Weights of a small transformer language model: width 224.
Each number is 50 + 10 x the weight over its row's rms, rounded and kept within 0 to 99. Layers, rows and columns count from 0. The size before them is the row's rms in percent of the matrix's.

# down: layer 3 MLP down (transposed), 896x224, rms 0.0538, rows 421-451, columns 0-111
# up: layer 3 MLP up, 896x224, rms 0.201, rows 422-452, columns 0-111
down421 074:56 52 55 42 43 57 49 55 45 40 19 56 36 39 79 56 52 50 42 45 35 41 58 67 74 61 67 55 43 63 69 43 54 47 52 46 42 52 44 60 51 39 48 36 52 49 56 51 27 46 48 20 55 42 41 62 40 47 55 52 55 59 46 53 39 40 62 53 49 56 58 60 55 46 60 56 30 63 47 39 45 31 58 65 42 67 42 42 42 43 44 41 48 43 50 58 34 46 48 36 56 54 52 63 38 41 36 53 66 44 48 39
up422 092:56 48 39 64 51 54 56 51 50 40 52 50 64 57 52 44 54 62 56 31 41 60 49 49 49 56 54 59 50 48 69 63 67 61 36 40 70 34 50 49 63 48 56 38 53 64 43 53 55 47 54 35 56 55 45 38 48 51 54 57 47 58 34 57 62 25 66 41 40 68 31 69 64 59 46 54 58 31 49 44 61 62 43 53 67 75 51 53 34 50 31 67 36 53 44 34 61 54 43 40 20 56 72 59 52 58 49 37 56 50 58 59
down422 095:59 52 26 50 38 36 44 58 45 45 45 42 43 59 55 57 56 27 48 50 40 53 58 44 36 44 55 64 40 57 54 35 75 51 56 49 60 47 40 51 60 60 56 78 50 41 40 57 41 55 47 45 47 52 54 65 42 43 62 45 37 68 52 72 62 34 54 34 37 49 46 62 60 54 49 54 39 52 49 42 47 71 38 46 48 55 27 30 34 56 48 47 52 62 29 42 48 54 41 38 41 50 65 33 39 56 53 47 36 75 69 62
up423 118:59 57 53 23 70 59 55 61 53 44 50 45 50 51 47 26 40 43 35 50 29 47 65 41 65 35 63 48 37 66 51 53 63 55 52 43 47 39 51 56 52 54 38 67 56 45 47 36 48 53 48 32 61 59 36 50 61 56 49 48 49 56 36 32 48 55 41 63 39 60 50 51 45 46 56 43 49 41 52 42 53 56 57 64 50 46 57 67 49 23 48 47 52 33 37 43 51 25 49 45 56 54 53 54 64 53 59 56 39 67 36 39
down423 117:55 41 49 48 60 47 43 49 50 50 63 51 34 46 41 57 59 49 53 43 54 64 47 50 41 37 54 47 37 49 48 56 63 63 71 43 65 42 42 44 43 40 51 48 62 56 43 67 42 51 54 72 39 48 41 64 48 47 44 44 56 30 49 46 60 18 52 38 50 31 42 57 51 61 40 33 48 59 33 45 64 53 48 33 59 56 44 54 49 55 56 42 57 54 51 55 54 53 49 56 44 51 52 57 28 37 59 50 68 61 43 55
up424 106:40 43 58 59 84 47 28 56 58 51 47 60 55 41 53 52 51 19 51 57 58 43 57 43 59 64 55 39 33 32 48 52 52 50 28 49 41 44 32 54 46 50 40 66 51 33 62 56 54 36 66 34 51 49 40 44 58 43 50 57 86 49 52 63 66 63 48 52 38 40 43 46 45 63 50 50 57 61 53 57 24 63 43 48 39 47 58 48 66 45 39 53 70 60 50 38 49 50 48 32 50 60 48 51 41 45 46 49 45 48 52 50
down424 095:28 25 52 48 36 58 61 57 43 53 48 63 51 47 55 58 40 58 43 50 62 56 26 56 57 45 59 48 55 39 53 40 62 39 57 65 55 66 44 52 33 60 55 54 37 43 63 49 55 48 33 65 39 51 53 54 51 68 45 68 39 43 53 42 48 51 70 68 54 64 59 55 45 42 47 43 56 43 54 64 56 41 50 51 40 49 55 55 44 67 37 32 48 48 59 41 44 56 52 55 42 50 52 34 51 66 41 54 40 53 43 35
up425 111:72 55 40 43 57 64 42 68 62 50 58 52 49 45 43 53 62 54 34 46 47 48 46 47 32 44 56 47 55 50 42 50 46 39 39 53 63 69 55 38 47 50 47 47 40 38 45 55 38 53 43 69 51 61 59 45 45 68 60 42 51 53 60 47 47 59 42 40 60 33 44 42 54 57 54 57 37 47 58 65 43 33 41 42 45 72 64 42 57 44 71 28 57 75 58 59 62 52 55 38 56 29 63 51 35 49 50 33 50 53 47 37
down425 102:39 55 41 68 50 32 45 36 68 60 52 59 51 49 51 55 49 39 58 56 46 41 44 50 57 66 60 55 47 57 48 53 30 62 55 56 40 37 45 52 56 61 71 34 59 52 63 26 35 42 47 45 54 61 64 42 46 70 33 47 51 48 47 48 45 39 66 53 29 57 61 41 48 28 61 59 57 49 44 40 55 56 45 57 41 41 59 41 63 45 32 46 50 40 46 60 50 58 40 60 54 42 46 43 46 34 33 36 60 57 55 64
up426 026:62 48 55 53 52 30 69 49 79 42 60 59 57 51 40 43 35 67 40 58 44 39 48 48 61 66 44 46 40 44 38 47 49 74 68 54 45 37 45 53 58 40 49 38 60 54 39 73 46 49 56 44 38 38 26 63 57 59 51 42 64 55 35 56 70 53 37 49 51 51 50 49 31 59 31 60 53 47 56 44 49 67 53 56 38 49 53 39 55 75 37 64 58 52 36 61 48 55 57 41 46 46 46 38 38 46 37 48 44 56 57 60
down426 039:66 52 52 56 45 61 39 56 50 65 60 48 36 54 55 39 44 56 44 56 41 38 47 48 45 51 46 59 57 54 50 73 68 45 47 44 49 49 47 59 45 53 59 35 48 38 54 42 73 44 44 35 55 48 50 62 48 48 27 53 47 39 53 55 46 21 36 34 52 57 62 54 43 52 39 38 40 41 56 63 41 49 50 38 38 44 54 47 31 40 58 70 64 55 63 44 46 51 39 34 45 60 74 53 53 51 45 53 46 34 49 33
up427 106:55 55 44 50 41 52 36 44 45 58 69 34 50 63 40 39 39 56 25 61 47 48 52 57 65 41 65 58 60 66 54 54 55 59 29 49 44 19 48 60 62 49 41 42 48 52 49 42 46 50 45 63 38 56 46 46 53 22 48 48 60 45 44 50 65 36 58 61 57 37 34 58 44 55 37 47 40 58 52 47 45 58 51 63 55 56 58 47 44 52 42 48 67 53 45 54 32 49 60 35 47 42 49 49 49 47 53 55 49 45 53 44
down427 100:50 50 71 70 64 50 44 65 49 37 37 58 44 30 64 33 45 48 66 40 60 55 53 48 44 65 40 57 62 45 56 61 57 51 49 53 49 57 58 59 43 64 56 43 63 52 61 57 66 48 47 54 44 59 44 62 55 45 52 61 50 66 46 33 37 47 55 62 42 49 64 36 62 58 38 48 51 36 45 46 40 35 46 44 52 36 52 47 48 51 70 46 51 38 43 48 69 54 34 62 42 51 41 51 54 53 48 56 44 54 37 42
up428 102:44 51 67 66 65 54 67 45 54 42 58 52 68 37 38 56 50 57 51 25 46 36 49 22 65 66 48 47 40 59 40 54 56 52 43 50 46 46 44 46 58 44 39 45 33 52 54 49 67 47 45 63 63 43 55 78 66 46 44 57 46 47 63 50 48 39 68 46 41 66 52 54 51 46 47 52 46 57 36 47 49 41 43 54 39 40 46 42 52 56 53 44 40 69 59 59 55 40 52 58 46 35 39 38 32 57 46 26 46 54 54 48
down428 099:61 63 37 53 61 51 42 40 59 52 48 55 54 61 65 55 58 42 36 51 53 56 43 53 38 64 46 41 43 63 26 37 45 59 45 67 38 45 66 48 43 52 42 31 63 50 51 62 45 27 44 29 46 44 46 67 32 53 34 71 44 51 50 59 37 35 49 46 44 61 49 44 31 42 50 59 46 54 59 57 41 63 49 57 54 57 48 47 52 58 37 56 45 63 53 68 50 59 50 61 62 53 58 35 44 41 38 67 64 55 55 34
up429 114:59 47 55 48 64 49 58 24 47 68 48 50 39 50 61 63 58 50 61 61 41 53 56 56 65 57 47 21 56 40 50 47 51 51 41 40 72 54 55 42 60 63 38 58 49 58 34 52 43 43 51 47 37 51 38 44 50 51 44 42 42 49 50 29 63 56 40 48 50 43 40 41 58 62 42 43 53 51 52 52 71 48 47 47 52 74 52 41 52 41 47 66 56 49 46 64 52 52 49 42 22 49 31 43 74 51 63 58 37 31 58 50
down429 113:48 50 44 63 24 74 39 59 45 36 45 52 68 40 48 50 48 40 54 51 48 20 57 53 40 31 48 44 68 57 43 63 53 47 55 62 47 61 46 54 45 52 56 52 59 48 48 50 61 71 52 56 60 48 55 54 41 43 42 59 57 40 55 53 47 49 50 33 46 51 58 49 37 64 43 33 58 55 59 54 46 60 53 62 44 38 56 56 47 42 54 53 62 58 46 43 53 50 37 51 58 43 58 55 22 55 44 46 60 62 41 61
up430 093:32 42 45 44 66 51 32 32 54 51 34 51 49 57 40 36 58 62 46 42 57 50 37 40 49 51 61 38 33 67 56 58 54 50 55 44 61 61 27 22 58 42 57 52 63 47 47 41 58 59 30 48 54 51 52 53 57 27 55 62 49 57 49 32 35 57 67 51 64 44 49 42 58 37 31 42 65 53 60 56 46 53 51 45 46 50 51 64 49 49 49 42 56 33 51 51 52 49 40 59 68 63 39 54 55 58 57 49 45 48 44 81
down430 104:47 47 42 27 48 45 41 53 57 54 50 41 61 45 56 58 40 50 56 52 61 75 33 70 47 60 22 60 70 37 43 52 46 44 52 55 67 59 41 39 61 54 53 55 41 46 47 56 42 61 39 52 60 50 47 38 56 45 45 46 60 65 67 46 62 37 39 40 61 48 33 47 56 58 43 46 51 54 32 26 40 40 53 47 65 53 62 52 58 70 46 60 62 47 49 57 78 54 50 34 49 37 33 52 42 53 55 41 56 54 51 36
up431 113:64 44 33 40 42 52 45 61 43 63 42 48 77 58 46 37 48 46 66 37 50 54 40 43 56 58 54 32 63 61 50 47 48 54 51 61 50 67 51 36 40 50 53 71 50 39 46 51 55 41 61 56 50 38 43 45 36 44 56 36 33 55 57 56 40 47 60 63 61 61 64 39 45 26 44 64 61 61 56 54 60 58 54 57 52 49 46 62 37 60 62 55 59 49 59 66 60 49 45 46 51 41 49 44 40 70 52 40 49 69 44 48
down431 127:25 48 45 46 48 52 48 42 61 29 34 60 68 41 60 61 49 56 54 38 51 48 49 43 55 47 43 57 40 52 57 46 44 30 42 42 65 44 45 52 46 62 61 37 51 69 39 43 33 51 48 44 38 55 49 52 42 44 39 48 52 43 62 58 65 63 39 61 43 41 49 52 46 37 47 54 43 42 56 48 47 51 71 53 64 45 36 70 31 47 58 54 55 46 49 47 44 62 54 43 43 49 51 61 64 50 40 52 63 60 52 42
up432 104:57 44 57 45 48 32 49 42 50 58 48 41 60 37 36 49 38 45 56 49 50 46 44 55 59 30 51 52 53 35 54 44 23 46 44 54 73 60 61 42 41 45 47 27 54 62 53 54 49 55 40 56 57 51 71 52 34 52 52 53 62 48 46 48 52 43 41 45 47 47 56 57 57 49 44 53 50 39 43 57 41 44 70 46 54 59 38 39 53 62 38 39 45 50 61 75 40 48 36 56 44 34 56 43 60 60 51 42 41 42 42 46
down432 102:31 52 54 47 62 44 48 43 45 59 42 48 47 52 41 48 41 29 59 58 78 69 58 81 54 49 57 52 61 50 50 62 52 40 48 40 47 65 39 41 57 40 63 53 56 60 45 59 69 53 56 41 53 62 59 56 69 41 53 39 33 47 64 57 63 32 60 42 53 55 53 60 52 43 48 43 47 32 50 45 48 66 43 53 58 47 41 33 40 50 49 41 55 39 45 41 45 61 58 61 43 27 47 50 52 54 51 50 51 32 56 46
up433 016:52 59 43 58 31 35 51 45 65 57 42 47 47 44 36 44 65 55 28 42 38 45 53 63 52 55 61 48 57 43 47 47 56 51 64 34 62 52 53 64 52 42 58 46 43 67 40 48 67 59 46 63 55 57 49 57 57 28 40 64 44 49 58 42 56 41 32 61 57 29 39 41 46 26 55 40 53 63 48 43 46 40 39 55 62 72 45 55 49 57 58 58 31 49 61 52 48 53 52 61 54 44 41 56 59 61 52 67 59 50 48 42
down433 035:49 51 65 63 54 66 54 55 39 57 76 46 60 51 66 44 46 47 58 61 69 60 61 36 49 51 55 52 52 49 47 48 42 46 55 48 46 50 44 35 43 50 59 43 58 46 46 48 52 53 67 55 48 38 56 43 45 70 67 35 59 56 52 48 47 41 60 38 45 55 42 38 41 55 47 59 53 39 62 43 44 65 76 45 40 37 42 50 60 41 46 48 46 54 51 52 55 65 49 44 56 65 49 41 69 38 50 33 54 60 55 42
up434 078:54 36 49 80 41 57 47 47 51 48 60 59 51 26 39 39 52 52 71 41 28 46 47 57 44 44 44 48 52 59 53 42 48 67 26 58 59 68 60 57 50 34 61 42 44 45 54 50 48 55 39 66 56 58 68 65 54 45 62 61 35 42 50 53 41 52 52 49 69 51 47 58 51 39 46 61 51 48 37 41 48 39 46 61 37 59 64 50 58 60 57 40 44 62 60 44 49 38 39 62 59 62 55 63 57 44 37 54 49 66 45 48
down434 074:60 54 60 48 60 53 39 46 45 53 63 47 40 43 62 63 69 56 63 41 57 41 44 53 56 50 45 49 43 58 57 44 63 40 63 55 59 53 50 34 54 39 62 44 43 33 57 34 36 58 62 45 51 48 45 45 58 49 46 52 36 49 56 36 52 44 52 61 45 46 48 47 51 61 62 67 36 42 55 34 60 48 46 55 69 55 63 30 49 57 42 37 56 50 61 45 48 35 56 28 57 58 51 66 60 51 47 56 65 33 53 60
up435 096:43 54 47 49 47 46 58 65 36 76 38 58 46 50 60 58 51 43 69 55 51 32 41 55 54 61 43 40 48 42 55 34 46 56 59 58 40 47 39 71 42 58 45 66 61 32 40 52 53 49 60 47 58 49 35 44 56 58 40 42 59 52 50 40 42 36 55 61 66 42 58 48 48 53 61 55 36 63 46 31 43 42 69 74 44 68 44 59 39 40 53 49 60 47 62 46 50 66 47 57 42 47 65 52 40 46 48 36 54 59 51 64
down435 087:41 46 40 59 36 52 64 33 51 62 57 48 31 53 58 48 39 53 50 40 52 65 47 46 39 40 46 41 39 58 44 29 56 49 60 46 50 64 57 48 57 59 50 46 48 56 63 60 48 40 48 54 67 45 34 47 52 66 55 62 49 46 44 48 47 57 35 58 32 53 67 60 36 45 29 58 52 75 54 58 50 63 51 44 46 45 56 49 42 54 52 52 41 50 50 54 45 51 53 38 48 39 54 57 48 69 66 47 55 37 40 60
up436 021:41 37 66 58 54 39 60 27 34 49 52 54 43 71 37 49 53 51 38 56 60 49 54 49 57 58 64 45 59 53 56 53 37 47 51 53 39 44 62 43 36 73 37 55 53 49 44 43 60 64 51 58 53 39 53 57 39 20 40 61 54 41 36 33 49 34 53 61 35 52 44 49 35 45 41 52 53 52 56 19 58 67 41 48 49 54 55 25 40 55 46 55 14 36 41 59 30 37 57 48 48 44 53 45 59 53 41 49 49 64 49 54
down436 034:45 58 41 54 47 53 55 62 60 48 42 46 42 50 67 45 60 49 54 51 35 54 39 56 51 54 37 53 58 47 50 73 49 41 51 55 43 39 55 28 54 60 58 43 38 59 57 52 48 53 41 57 50 52 48 53 75 47 55 37 66 55 53 61 48 67 28 43 54 63 53 49 39 38 35 55 61 40 53 45 34 53 49 43 33 53 37 66 52 64 51 44 71 48 58 42 63 47 66 43 50 51 45 58 53 44 53 57 47 40 41 42
up437 103:61 53 32 53 60 62 42 45 43 30 39 39 50 62 58 46 48 48 62 52 52 39 47 71 35 48 45 56 57 57 56 47 62 52 60 49 35 47 34 44 51 44 65 45 39 52 49 29 41 45 36 66 52 46 50 52 55 53 58 41 63 43 68 53 41 53 65 66 55 44 43 45 52 51 40 50 50 55 44 30 62 37 44 63 42 58 40 56 32 53 53 61 67 52 40 43 56 57 54 20 36 53 44 48 40 43 46 39 42 37 55 62
down437 107:53 62 69 57 53 49 48 48 54 53 50 48 59 49 60 63 56 58 60 45 58 55 44 44 45 42 70 54 55 62 62 38 43 30 50 46 37 52 36 65 42 70 52 70 68 38 60 41 31 56 59 65 43 55 58 51 36 51 50 36 66 63 46 42 52 58 75 66 67 52 32 59 55 52 37 50 41 45 39 64 44 53 56 65 48 49 50 31 40 47 80 34 35 57 40 68 42 39 48 54 51 47 50 56 65 49 49 52 59 47 71 62
up438 110:54 46 55 48 53 55 47 51 52 37 52 36 39 36 49 47 39 45 44 38 49 46 29 37 49 64 40 49 61 42 81 74 54 42 38 63 62 52 26 49 83 52 47 42 38 42 45 51 62 46 25 58 38 68 40 44 38 40 52 42 55 63 36 65 54 61 66 42 58 52 58 51 44 33 47 40 41 51 48 55 36 56 47 48 50 69 48 35 41 53 47 50 41 57 55 54 44 63 62 77 50 49 47 48 56 57 38 50 37 43 54 39
down438 110:57 40 46 56 54 59 55 45 44 53 47 60 39 54 59 53 48 60 52 61 53 47 42 45 32 65 29 48 50 44 55 59 49 50 58 63 39 42 69 60 38 45 66 50 38 57 54 61 40 53 47 40 60 72 42 42 46 54 39 64 25 43 61 46 51 43 50 28 55 28 42 41 50 24 28 47 44 64 51 54 47 38 50 67 33 49 56 48 55 48 55 41 53 40 58 64 37 38 48 68 40 41 38 59 32 45 44 39 53 48 45 38
up439 077:53 60 70 58 43 42 55 47 68 47 55 57 44 47 52 59 72 29 50 68 38 48 34 41 37 49 60 48 61 38 54 54 54 50 58 42 50 58 48 39 59 53 71 40 58 52 43 35 54 49 31 43 53 41 55 49 53 55 58 49 47 28 56 48 59 42 46 61 49 54 44 70 59 53 54 46 64 44 56 27 27 53 66 50 42 32 51 36 30 45 60 71 64 44 60 77 54 44 58 44 58 50 67 40 47 48 49 50 61 46 67 41
down439 071:50 52 38 50 45 52 30 47 58 48 61 42 61 71 50 35 51 58 53 47 35 65 58 60 54 50 46 67 49 59 42 45 71 38 51 44 40 58 36 25 51 44 36 53 54 37 53 70 46 40 52 60 54 54 60 55 62 38 47 46 49 39 42 42 64 49 33 44 50 47 56 51 54 51 54 30 57 57 47 56 57 59 58 47 61 59 58 46 44 63 30 41 71 63 51 59 35 42 60 56 62 60 43 45 51 46 58 47 49 42 45 41
up440 098:47 48 43 43 61 42 57 72 37 58 43 36 55 59 42 50 53 43 50 59 37 70 54 50 61 65 41 55 60 50 42 49 63 39 46 58 54 59 36 49 56 71 39 48 55 41 52 53 51 34 55 39 46 68 74 44 45 50 49 53 39 55 57 44 66 43 42 45 36 58 46 48 44 47 45 41 50 64 58 25 47 63 60 39 41 52 39 39 62 39 75 51 51 46 65 55 35 50 47 35 39 76 42 55 52 52 41 46 48 51 65 32
down440 101:70 68 54 50 60 71 49 49 42 40 36 25 27 48 61 61 58 43 41 41 48 44 42 62 54 53 83 41 57 39 55 45 57 62 46 80 46 68 60 64 48 43 49 51 52 44 60 46 42 65 54 38 51 54 64 60 86 64 53 46 40 53 45 53 62 60 45 63 44 48 53 73 49 46 57 62 49 31 48 56 55 59 60 49 40 55 55 50 41 60 42 53 26 50 32 58 51 34 56 51 55 55 31 50 48 52 51 57 53 59 50 45
up441 089:52 41 43 44 60 34 48 45 49 50 43 35 37 39 43 49 75 47 48 54 41 51 57 47 60 69 33 66 48 46 42 57 48 57 51 35 44 55 26 53 63 59 50 60 43 45 52 34 41 47 50 52 52 46 29 59 42 37 39 49 47 44 51 47 66 59 43 54 45 51 32 53 42 41 57 44 47 47 50 45 50 44 45 58 43 46 59 57 48 47 63 41 53 60 68 47 28 46 38 36 49 40 43 59 46 48 51 41 53 36 37 64
down441 088:43 42 43 37 39 50 53 63 57 36 49 55 54 62 53 50 58 30 53 43 49 33 35 48 43 54 51 70 52 28 50 36 49 47 65 61 35 42 35 54 50 55 34 33 62 37 57 39 65 44 49 56 54 59 60 39 76 50 47 44 50 62 39 46 54 38 45 57 46 52 58 70 54 63 45 55 46 43 51 68 66 41 51 34 44 54 53 55 60 49 54 65 55 29 42 60 48 45 48 63 55 54 41 60 55 46 48 58 32 47 58 46
up442 093:68 51 56 51 45 36 51 44 81 43 54 39 70 45 36 37 34 65 49 47 42 52 52 48 70 62 55 55 44 58 51 54 54 44 37 39 34 33 52 42 65 49 44 38 46 41 52 53 59 41 52 45 32 47 54 51 60 47 35 52 37 35 59 43 51 48 69 64 63 41 63 44 66 45 58 47 55 68 55 52 67 48 32 42 44 65 38 46 39 35 57 39 44 49 48 54 55 60 51 59 40 48 58 40 53 53 39 55 47 68 52 50
down442 098:45 51 36 33 43 55 44 35 42 39 38 60 58 63 55 49 62 35 44 42 55 55 42 55 68 54 42 48 37 63 51 62 47 47 51 62 54 71 58 52 52 66 54 49 59 50 54 55 24 44 51 54 59 57 49 49 47 38 40 66 65 44 53 61 57 31 50 51 47 52 47 59 58 61 58 60 47 47 62 60 34 58 52 48 38 62 56 41 43 65 46 41 46 47 45 37 48 53 49 55 66 57 40 70 48 44 33 58 48 47 49 32
up443 116:50 38 44 61 46 48 58 56 54 59 48 45 48 59 59 61 49 43 56 45 33 56 49 53 62 50 39 51 57 37 50 74 54 64 57 50 69 39 47 63 54 65 51 28 38 51 60 53 38 52 69 51 58 50 55 35 57 43 45 49 58 60 51 55 43 49 41 36 45 57 37 46 55 74 45 55 55 46 52 59 63 44 41 55 64 56 30 61 46 58 69 43 42 32 42 65 43 41 56 62 44 49 64 51 43 63 51 42 52 52 46 43
down443 115:47 48 46 60 45 49 46 67 59 40 45 26 49 49 47 47 53 31 43 48 55 53 42 33 49 49 51 53 45 40 69 29 40 43 29 42 44 53 32 39 46 57 55 58 57 61 67 55 54 41 58 45 47 56 73 54 56 69 40 58 58 64 58 51 63 43 51 58 38 38 52 44 65 40 44 40 37 48 51 63 38 56 56 55 49 41 52 38 43 49 40 41 51 47 40 55 61 71 38 31 52 43 25 57 49 58 51 48 42 60 53 51
up444 100:55 38 42 60 54 63 48 43 34 54 36 52 54 59 64 52 34 52 57 38 50 55 56 35 44 71 52 36 51 58 57 43 46 62 59 47 62 47 62 44 47 64 39 35 37 47 41 54 51 54 43 52 52 47 65 57 45 48 52 49 59 49 42 52 46 52 52 37 56 61 53 36 61 60 14 58 52 62 41 60 37 50 46 65 57 48 43 56 49 56 16 54 60 52 56 24 41 35 49 48 36 62 44 54 51 57 59 32 23 45 50 48
down444 101:41 66 57 41 45 58 44 51 57 43 52 41 39 51 55 54 39 35 60 62 31 51 59 57 51 37 44 55 64 46 30 45 53 53 44 61 53 49 43 50 27 44 51 62 48 55 46 55 61 56 45 63 39 61 28 52 55 42 54 51 46 69 74 51 53 19 56 48 49 57 64 64 61 55 51 42 31 52 54 55 60 52 50 45 40 58 44 40 55 44 71 36 44 54 58 61 49 48 51 58 48 46 65 52 49 54 60 68 70 61 60 58
up445 102:52 46 47 49 40 21 45 50 53 41 51 41 60 44 41 56 48 32 54 42 46 44 60 64 46 41 50 58 67 59 42 63 48 54 53 57 40 46 53 66 40 41 44 35 48 42 34 38 63 33 57 48 61 36 29 53 40 41 46 52 40 57 44 39 45 62 43 55 37 32 35 58 52 43 50 62 61 60 54 38 38 52 33 52 42 43 50 36 50 63 62 57 35 37 40 65 38 45 41 59 39 51 45 43 58 44 49 49 49 65 34 42
down445 102:74 57 55 41 37 47 25 72 58 47 41 45 58 48 51 49 36 68 57 62 47 63 51 52 56 45 46 40 37 64 40 50 37 53 53 44 63 51 46 44 45 60 52 61 46 44 61 66 63 39 53 43 63 44 52 76 40 58 60 47 45 33 38 41 49 37 37 59 26 39 49 53 39 53 46 51 28 64 41 60 42 38 38 42 45 52 55 50 55 38 48 43 38 61 40 54 50 61 40 55 30 40 47 40 43 33 40 45 36 44 83 63
up446 044:56 32 60 59 56 42 42 50 50 36 65 45 45 44 53 53 46 66 65 57 63 45 53 42 54 33 50 49 54 41 45 59 55 56 39 56 50 42 46 70 44 52 34 38 57 49 60 77 53 54 59 42 80 60 39 57 48 50 56 60 61 32 57 47 48 54 52 60 34 50 53 44 38 62 63 47 56 47 52 59 48 68 31 45 60 48 52 52 60 43 46 48 37 49 47 50 35 42 50 71 61 55 34 55 53 61 66 42 55 45 33 61
down446 046:44 61 35 61 51 46 65 57 39 59 57 51 59 50 52 45 58 49 57 54 48 35 54 56 56 60 59 61 76 47 40 63 64 58 78 60 40 40 32 49 46 63 46 33 49 48 64 65 49 51 42 61 39 39 60 69 55 45 58 54 54 29 53 50 37 61 49 58 55 67 65 63 52 38 37 51 46 56 59 44 31 59 59 55 57 55 54 45 33 70 59 37 50 48 54 49 63 40 59 59 52 32 45 45 48 54 46 40 49 42 49 38
up447 115:53 55 34 56 59 50 55 54 42 50 60 46 27 47 41 45 49 80 27 46 62 33 53 38 46 40 50 38 28 49 31 74 46 57 57 44 38 36 55 59 60 43 58 51 47 46 56 50 44 44 52 40 40 53 44 27 56 66 39 61 55 46 48 50 34 46 56 45 51 58 60 43 49 62 37 31 60 39 62 41 52 65 50 47 43 41 37 59 40 53 57 60 48 46 58 39 40 56 28 55 56 51 59 40 55 39 62 50 46 42 54 59
down447 112:46 56 61 26 41 55 56 55 65 55 54 61 46 64 52 59 35 47 38 43 47 68 56 71 59 48 40 53 68 66 55 40 63 35 43 45 53 66 55 67 50 70 35 49 48 63 62 65 54 72 53 42 44 37 50 38 52 59 50 47 56 49 41 57 63 39 64 31 41 60 44 54 67 44 56 58 51 34 50 52 33 50 58 50 41 44 55 51 66 37 44 46 46 49 27 54 50 43 47 50 43 34 58 62 38 56 43 37 34 57 53 35
up448 112:57 23 47 34 45 60 50 48 54 34 54 31 42 56 48 58 51 65 53 57 53 66 71 39 67 58 51 59 60 56 59 51 57 61 44 54 37 49 54 42 50 69 35 52 67 44 46 44 49 55 72 64 62 58 45 41 72 48 47 40 62 27 55 51 49 37 37 46 55 51 44 38 37 41 70 44 50 48 52 34 57 52 37 52 48 58 52 57 59 49 52 32 44 57 39 40 45 35 46 47 58 39 50 68 49 57 28 50 54 55 28 56
down448 119:42 55 55 47 45 46 37 68 36 40 29 65 49 59 51 45 53 51 55 42 61 58 61 39 22 53 44 56 58 49 64 32 44 59 46 43 40 39 32 40 58 59 49 42 35 64 43 51 49 53 36 65 42 58 55 55 45 54 58 36 51 32 39 45 44 50 44 65 48 65 68 58 47 37 58 33 53 47 45 59 46 41 65 43 43 55 60 50 44 56 55 32 67 56 41 42 78 52 42 42 35 47 48 42 42 56 68 41 51 44 46 46
up449 093:43 49 67 54 48 53 57 35 60 56 68 53 43 44 58 70 59 52 55 61 63 59 47 45 41 49 50 71 38 56 42 58 52 39 47 58 46 44 54 57 63 59 16 52 66 40 54 52 58 71 37 50 47 37 48 43 51 47 39 58 44 60 58 35 51 46 41 49 35 62 38 55 42 46 46 42 47 43 53 49 47 45 71 43 69 46 62 58 55 45 44 57 39 35 48 37 41 43 74 58 57 50 43 42 56 52 48 53 46 37 53 46
down449 086:28 58 38 70 41 55 34 55 29 38 50 48 52 57 70 36 42 56 57 58 37 61 48 60 49 55 39 54 55 55 69 45 32 41 54 45 58 55 62 41 65 70 45 59 41 55 43 45 38 41 44 25 54 50 54 50 43 52 58 51 39 41 51 48 47 43 40 53 61 38 45 38 53 62 51 51 51 46 64 46 56 59 26 49 52 42 55 37 54 45 52 47 61 64 55 58 46 29 39 52 57 45 32 46 51 46 67 56 32 50 44 62
up450 123:54 68 66 50 64 39 57 44 47 55 53 64 51 58 54 44 70 60 49 51 57 50 53 52 72 53 57 41 83 47 54 55 44 54 46 54 63 57 58 47 59 49 55 45 45 36 42 58 40 34 40 60 36 43 57 48 58 42 52 26 45 61 51 47 49 61 56 44 45 47 44 54 58 36 37 50 44 53 36 50 37 36 58 69 25 50 59 61 47 52 56 73 64 58 53 55 63 39 53 55 56 26 64 44 60 33 56 46 33 39 53 54
down450 127:48 49 43 59 51 39 67 40 43 44 63 48 52 41 64 60 43 64 38 61 62 72 49 66 48 43 49 47 42 68 34 54 62 55 46 39 48 67 59 52 51 47 51 64 54 31 47 57 46 48 68 40 70 51 49 46 46 45 57 55 38 34 62 57 59 51 49 53 34 48 54 63 44 28 40 34 57 57 43 44 34 49 51 31 65 55 30 51 46 37 46 54 45 24 55 37 54 50 61 37 48 54 47 40 54 46 55 59 46 53 55 49
up451 091:58 46 55 61 42 71 48 41 36 40 38 43 47 59 48 25 47 53 46 51 39 52 40 53 40 50 65 42 36 55 30 34 49 71 46 41 39 47 53 56 45 67 35 67 52 43 56 67 47 42 54 54 49 45 42 56 50 47 53 64 73 43 32 51 49 39 56 60 37 61 30 45 59 67 49 64 45 46 46 70 49 57 44 47 50 48 47 75 49 35 64 57 48 36 58 46 60 57 44 61 56 47 54 55 30 49 47 51 46 64 43 52
down451 085:54 60 35 62 57 51 45 73 46 60 63 60 46 52 51 52 49 56 62 49 36 44 67 41 64 53 49 46 49 64 70 49 48 37 68 42 56 42 51 38 56 48 65 47 51 50 61 30 58 74 42 46 60 57 44 51 42 61 38 57 21 56 51 56 43 55 49 42 52 47 65 45 60 42 57 42 64 53 64 57 47 62 53 60 42 50 45 47 56 42 35 54 49 69 47 55 35 52 42 50 37 64 36 46 62 58 36 48 37 47 82 54
up452 089:45 57 36 53 42 44 59 43 55 46 51 51 54 46 41 35 57 51 41 48 33 62 54 43 47 51 43 45 52 51 45 65 21 67 55 71 45 48 61 65 46 54 46 44 45 44 30 40 40 56 48 32 45 41 50 58 66 53 58 52 45 47 39 70 58 48 47 52 31 56 55 52 46 51 41 38 52 35 46 42 49 56 50 81 46 48 56 55 55 69 47 53 61 50 61 53 68 65 52 38 37 30 47 56 53 52 58 44 38 57 74 41